From a checkpoint of a small transformer trained on Wikipedia.
Size: 12 layers, width 320, 5 heads of 64, vocabulary 32000, 24.1M parameters.
Architecture: LayerNorm before each block, learned positions, no biases in attention or MLP, tied embeddings.
Training: 358M tokens, 5466 steps.
Each number is 500 + 25 x the weight over its row's rms, rounded and kept within 0 to 999. Layers, rows and columns count from 0. Numbers have three digits each. The size before them is the row's rms in percent of the matrix's.

# layer 8 MLP down, 320x1152, rms 0.127, rows 214-319, columns 64-127
098:488501506509480527512470465468513512505487480478511483470508520495509498489512498500547567506507537469461486515450463476485499468521491515473458477563538491533496517511506437525461461472472539
097:472482524513516528495508507487561516457520501508496504443499498461499468524506517472503475460493530490471537491503512513511536499574437483491482500558483528482485506468502557467494482500541490
099:472521503482431433460470496497488490552488508525513506506508493497504520485463502481514479541524501539513498482530479510512478502510548506519481469502510492479495487476447490459526508485497515
106:500509491523443486540515474530500514495518494508491502473522533513495487511499493492461503472515516505499454495480487491541529480517500490509480523526481525498470541497485519517518518493526519
099:531490491470543488450489487467515506485473482508467460527523500497464491508558539521507524479457550480488500494551468475536513507500505519499525510435476463480490557502484536501454541517473506
095:517512465455492553469483476480524544501486488493539505474489535521500517508459477498517535514500506528509487507558484483541521446507516488521522472491525483516528506472499485526489463511506463
102:509508495500490490519483476455509504528474489550485543485503503520486528512497505536496497477518510523520475493508570495507542513482509511489511484489474528523505509526508498486533482500512493
099:487495490469502509500496486473486505522486477496508495498453511461531497514461493507474477508514526497491515530520513506479487459488518509482495499517480506456495520487459492506475472528491443
099:452498483483511475491521505487520478515505473502458503481502493516467550490498548466512515508528459498475510501481480474499474485518478517507498528431455476500522484472520511543514532436546500
102:491489505503472501480505531483504509477481470462523510474496516485464525458507535484502518498524513486493508498539568523508522521490541471491489491502492495463491466510500474455538480505488514
102:518499477512518558508481489455503504493485441487463473486486476510488524505491458473491511469469457435506504483531477443500483504442467499472500511484521465491475462508485507497498514497473529
103:526477479456499464527508516490490497489508543486512483473491472472554494464496448492499555522496501467493482489497499483518433521526506500514478534520464510513525502548514528475542477492475458
123:502506505502468483496430535468498475499467526523508468483521506500526501509520500498504499491476524470528546532521467494461468489517513529485512511537497526512526547486494522477493549511490469
098:534519484509486484492514512503466512490472486487536493519484522517558510491548500460484487472502474458495490500472495469532458495508475469494515520506475511500515484493472513467474503488492503
099:507506510486471501488495542523468482508487467489518477515413487495514490492482501487476495526489510540532493488494492553494533521489500550537459510546492526519483523516498470543514567518479506
097:481491486509505461496500514502523470495509508509525447496531467504503492517479495513542454510507463501483482487528467456459459497504460504494514474534552441498516510481506479491491489482480508
102:514483538503456475529458547439538520475532520510453518483518503455579507531507421531539491473508494455507511442499462485427523485502501492514524521452493495487539509497492458528527465528468500
100:492505459500486526546466469476481480488471500463517497508477518457508492496470497491504506519518475479477462516499498474431549477556521493491487500511520498514461493468490519513506489518465537
098:526482496520481522524493486489509536517440499518500507496493480513471491529462515473511486481527480484459500516516467511446471520507462504535494538495462538520508474486477526538484552488512478
100:506492531535458470468498518480494496483527459434520486486493486537476488490485540514486540528521476501491533495461527494480515471501539508493506546529512540500475502534520561482525489505503483
094:491501450488519493507497494549521483491469512479499480459473518496531493474484473479518526470459464539506487487505524479527497513548527513534508483544530505493475536500455468428503517478509476
096:480516509522476484512495487508505541483469494480515530523457497485492507486500471501500515468531491486512510449482499523481510490509463492481502502512546532486535524495495480468446488483530488
098:453506498519490509500480526497498421507541540515524443524552468507519495504488523465531507470473511486485533445521466484478532503482517512494476476492511501522474483502511521456475494466464530
095:509470514506517461503517524551521502536476496473461497470550540480503531488471461524486512482569484500496494514516511495493477534522515493471480537487511488503503559470449532476514488493525520
098:507467505545493446519542525525512514509481534468493511532514517490554520521526503455559489493503453495472501517503475488525498481567519503443497465511443474488495482530482520525508498485516499
100:495524529483495532525527546489510513525520539522520496512485475454508489488579478488507503533551520472472441472496514544511518476488537513515541494509469511533470485485445543502509490520457522
103:515500494512509506506529465427512501516521496462505486517445542501496487546490485453474504493507496477526484535531481512488518500477479490493553523516487502498495466481490493502476511496437490
101:516517514495493527524475493541484515521533490478506505499478499469502462541517521468509474497520519520529466517498491530556520473533526475472492504485545515508508525472480496499515478561488486
097:510512503525515467513519499512541508494475548524534501492540463460497512518518445500470495530489478444496528512505502527525495447509506481504487504484516511460492487514479489485482481518506499
100:524533482471491510490482499559490492473555479538475479518534510527525488502512512505490517459454505499499454499497516537519503494509513504502537515478537490502481469472493489503521464486519486
104:506531513502458471485530486470503467511505466518518529478514489519494512505524539481494496506493429478499509482516517545457492568576514540483473514492473538503518502499474522465481498492493509
100:482485468512559524493494511510561492486524475512498509481502477505480485483511521519505501545529511489518504476486492476507496558501531523568559469495534538492483504492467529477494496492490458
106:481515496536515488478500436495487509478519491504480467493458493483499484512486462522527517488502521461488521489503481485557520499484508484517497460492479529438521524505535487496507476514520556
098:466466482504494488468477494493461517507513533515508534501506503479475499490503498546521486488535495463497525538475506504519478497519489499514534489496484506502431492499540464488517465534516518
101:506470549516516453505514484545505471508500530505536496478510546520495503468469525526476475510527471481537525494492485517532506565495487521528493487465489572519507532516494511496489524465524484
097:482504477483505517499522490493478501527502505521557489448496518491542512514510481515466510483472524463501500475502464494468517504518505492469492511528507508465536503509503504495505465495490525
099:507455488544522477539499487510514492531529485498432540463464473475493515515540504496514496506494554440495499509473496443554486533498502471505510476484490521518461535563566505489517512514514520
109:494523465502506527515506486457484490515502501520501506478523506514484509507525503510476520483497511478488458492489504477493508450521524508429462541515537503507508485433482523509522494479503499
097:528478517505534494462466544512521450497508491498549513542444529485502494479492507504501509476551553449485495523542459481457515501505495517481492475491498500525490503524519471507455489477460532
100:469502469517468497460492528484494476474530462471492510499526511488473482492495500443509510487480526458513476541503523557482501504505490511472449491530457531463524505505474503511496534499484513
096:518500485475501518493489521513504502524479546512499514443440463503557512519483512509504513486480503507516481475510501490469512478541491507479518509480502468498499512490492537502530460529426533
101:511507532478519499496492457530500498510490493477519507463515496500449483512469489475457515450530523536497491536519461493512497480497509514516481533551496487540510513508446483503486512522493468
100:483516507540496480496498448493525509537505506501504519504487515485461547501504474488505501510478491489491457540463540512429487453511550471531506472521492490512518501468492490517459521504487467
101:526469504524566482513525511525521518494505505495461492529497533479487480518508490525507510515520549501504529496500501488473483484436508492465532514513482497479506529538499488521434472544538475
094:470496464437529471466524489473513518523446489501511462490518469520516479519468485482511470525501491540536500503533472493532513539507502498468492473508539522487481493520497477514482507496557488
099:491525498537532520494553480512457550473500484533485513465508508478477515499538495499487525511507499508501506502488483482517504489495561488514495514482520518521511504545492493488533533551499527
102:535466491518498496493517498474465508491522461488495502528480501494512515518480538469524480519499505469503498538526485536492479526522497537510494550438488487479488569508521522516502508549505477
098:477522512423476487509492512493509483480512515487432517499514547479503493482514534464462496522499509528492514517476502491515484510536526494509513504488514513526528524519475477492547514509490488
103:466503502514538516510522516542487455477532481475553498520527443490532546496516485541521512528472429480519491477490492502516481547503472534469506513482525535499503508537450458497488472489511462
099:475498530486489510505483481497476461541479523482485524514454524540523516502498510523479505521490517491547442517517480514521468515505519502526506540445484512519471470523451474475521516481488490
095:476502495529528500515498536505480467507499512491462460495504476489504471459496502505489521508508472464515479506493474503508515507461471535440477500492541496524523462489531501527494491504509499
101:521514496496494563521499514498500535545515524518518484512512490531493525503486490516516497544502517535510514453477536515509500482507506547532498462438519546462503500486512534472517505452513497
098:463500525473532506513509489483498542514501510530521516497423486511541441496553513505483513533517467504510565532490517480454509518512457503501497496473509532537487517514476474496485476483500500
101:500548520513490480523503488489514446433512508526542538470486503478507500502497511470478485478488526493505483505488498538492480536494524485560463515517440491500553497508481484510495443487487491
094:484515487459512485506467475495550474504459492496516490531504502483473486492502538535501496472522492426507538510489496534529462489522481479536518506448494479496477512539524492489478507503470472
107:461496468504507537487453507454434485508519530499520502507485531484511494454425474502488519491482461498520472493537513565495498499477473535492477529494537496530526491498509503482501508483500510
096:465499482511507470502487496505511519453518531487529480519479542514486500514478480441510481482493492446530459481468517505471463508504591534485504504480502461518499504527503492467530508526490492
102:526465509483503515459482511468472498502523464533488523505485473486500508492487540513486500504471497531500507556485568510468456474475452498483519516494502506499562507496538429488482485495527505
096:573488466463468526504434439556522460519490485486504492514489493464502479516492484516468535529531486504466506501464538558519504443524535543511505526466476481463502487532522488495468512485472488
094:482501500458491462454510526492534553519517481479495508464484517471533496523476512497495508468479480466485542511506488460478559523500508519487508495502495490495492491489516515456505517502501472
108:517453507503492534529504502447495476479478481487490505489528536524515510483430494500436460535516492479461481473519509498512506489497496490497488509488507508509541460501524496473471492456470500
099:474477511516523527500483513499493505489521503498521463537490492474508541505510497498553488501476517495526478512495472530534484526485514508492493482504503441526478488482571577501470509489524456
102:487477524485540483487490484509547520538457521471498511501550502467487498530521482527520504520540502505557516519495496561588463460502558509512498508508487463481484525505465544509482469500491502
092:513513467486530502555516475525487467498491525466503510487447544491508533500478485492520476486478479496515472528450513467475490523523507500554527526468479537529506553503482499486506496518479440
101:490491497513468543530502501480517464470492489497472525484527485490462501532474543501485511500541475502511479493503489546487498560523508496471526481519513481518509488494522489477457483505536471
099:463470510494494512546518490528465508524508502494503510526460455516498537524497490489501494481491527523547438500513466484546478470495502515497520493524502502524490497549509458560520508509494519
100:482491435467490478524553493495503476482499496528444452515501539446469513494539552515495521504511473528490471499480542501501520492487497514530508479565468490510494506496462506490499505534516491
100:458516524495505474513535462514503521533505499482508519509476487502492525500566438500479507508500494506507504473496511511487483513497500494459479517495466497521517493489502515499520503483474514
103:523541493442541519488534516527493514523468481484483509513455456510496467476455494481494495501492502477485538496474505476479482484507505519538520486494543528500473472488488506459456511510479496
103:488514480489559538549455508466495530485499463519500521467493518492503526501493487504508496479498454528523487449511451533460457455481544533522542504527537488464523493486486528504516497488524482
097:515518510472519507548500494494505527497535454492470527506506468484492542491510472514460540507510469524465454534516521478534471484542552434503526494492517471505500444465490519496542492490504524
104:499515482486513462489493484505506537526505482487520477518533509504504496490508466486535540516472532537514531524529505567488479480444526491515510480523484485476493496518495516503462505498503492
098:515490477472484529515471508467476520532465460499510493534486482472460509490537537486530477511464512572506478484498478548436482504459521526508507535487486521517520486487500506490463465473498513
099:517494546520527447501508538503512538516490549457476518471529517519507509465514453482486506497485478466565508516461526510471484516468461499512530476474493526497505511502518515496529473492513525
092:518506495494500539539486511497491503512493526525541505506537545507488507527510534484488487500515507495510542524506518488498463514534546535498485503511505489478494465526528491499524511480487479
096:492494486532502473485483488468456480532532513524479504503442509512491522509537472501486483500527458490505485494503516507504505526549562484547520449460492475490480500500481505534515505501498499
100:526469514502495488460527558541448477506513533493549541472513475508511472488489458484519478486448547460493476533478470505469471510515525503515481515480482460512501499511515466487572431466493528
099:505513512527508516509501494502491566534427506493493483492415496520501521488473455501518456509475457495528514495512529518430458538506487511525504503525539499496545474482513514523506524512445522
097:511490473475484496501508514502492558495471477539473494496534493482494530519519504473511504498500526542501468475498506496508497457480490454506499452555487512533538488495475478495489499513506493
104:476536485488479561517498479492489483484494521451478495497446548524502536488511464538524473487515482537515526494512497503508490504534506512495503504449484497517527551490508485467540537496493476
104:489500473490439454561529550504480498495516508454485492524450520544496503458485472514468479517483475515513524525478478506469464479469459532516535515540509523485519495491478536509469485494506522
100:496456520460521495490507505493535528510489513507487538491522506505532504490523499509515517486491440515526479507479500473478503552445485537493459491503508504478497503487497522501516533527500495
102:478532527483506474493516496524479501507520518496500510475501513469503516514471500495497474473506470514522523458516447548536501497499502523518496475484477481453488465507515490505528510493532477
103:532537534496494522481494536479503497512481521555489499512522518550494475503502491521528543513484519543496511556494487489459471500475523478505491508473507504472471473474447487470507503460502482
096:490518522484512496487495519517499535488511537479497535522489555543496491484513519547514482529492516489505504493481564498468454549523504515442451521541510555470510500467499455515516493522534492
104:517478490483517529481462508521479503498490511529494503524540501486494493468489508526477506491511507501504510525454505485553502492489540518442506465530507467450486478506517494457506502498529481
124:519505495513462518502500502478472503456526484474446506481514479503484512492525497469493488471490530515519559476516493461491497456540541477528535517513496496519462468508489521493504504490497537
096:507550449505545464540489519510524481487537493547486536475530507489509511451458507515470494495497467495487495470491504527436501507501492490501470496508488538519486491502474522527513469492511529
103:488488500540507507515503477514463492482489511482494492500534488491519446535498482527484486439572535537502505501549518498485498451480491509475498491522494472516522493468538593519497545481495516
094:498491490515482486541508507494490474499494488486514511482473502507488510486492505557535502484456505536470508491495515524518473512474496501489465501475481488522498506492525499505458484479497531
102:479510491491478501457463488429499521488466498442506498461450424533497524535497505517525509500465480504506506525517498485461548520522529509468495515487461465496495514510467511503522550484536511
098:486533479503510505524500490463486518479535499473500552481474455468481484466472559488492497468518499515525526504477509539497550462488435517453541485508503464506542491511503555473533468500511497
095:463487524454439492537459505478513486453525489492552481487504488516488503502517511499471485499505518509502480513506497499472584467528504532523541490499500521509512506464514530456453498519529496
098:474515523455493507504477467483502487481479514454495484503521491525485519466528543485480486485504474490495489457496466497516483484493503511502478480543451530493529507520525470497502455459512499
095:497441493505499445509521513516482511480489509498529480505486523521515487492480491520537518535484503517504494491470509479504523505493529505507507477491493499538495508502495471494501483534525495
096:496493480510504482493501505516500514525453506502497505481479530531482502490538508479503477510462459468532482529470520494551493507489498460503452505489523512475486472514524473504502535515511450
101:522487500518504544485499443474477553494489498490523471509549454524490518500496459514475453491484531512501487483536496462561509514531489478521499468480465570516496493527512533546471501448457510
098:493523503485501521503487503520487499453486477478503484507491533508531514499521515450523515498497475497511462517508514483524508500490464486515515518516480523481490494517482478475488499520519516
094:474495473486467446515527511479488464473501513508522523525455501541467536495521503502496478511503506487498470486493470496482530483444502486503475519527485506505502504468494490525501488483485541
096:509471466476551480539474473476481468489523511535543522489519517489508481505518498502558540527478528495500457509503519514447472536512470510527544527492523488496493517492520505522528530474523546
106:507538500496470476515496499501535455512547526505563500473515485489534467503534516532514495479485529479499491496501536436481491494483535484518503490464533483468498475515489513489475499503468475
106:538476478493483528498521507482502486497488509506442486502456483504496497481483511493500513507496490439495529506535482455463508508503551529509486515495488547489515505463486520510505496523503485
103:492515553519493529491488520482533502481542446492515508507502467479485499484520519518524486517514516502519492486543472488525521564470480454466517521492488534498535496467469519589468458486517533
100:498483466506493524516521522462545547520490482476486475522506467499509442520499500514516508494495486485522497499524496515517509485491502491531495528515485505504519519496434504526538482514483475
101:519535463469459504500490513500502537486482488529475526517473525529499504490498504492488519565495471479553510512515512534499549463482452483525475500518485479475513492515483468534457500491514523
101:539468472506526442465541527493508495460522469504509525497532444482508487487504522441510497528501489517498506482521546440498495512482555501476457498510497504529477466503504496538511489514531494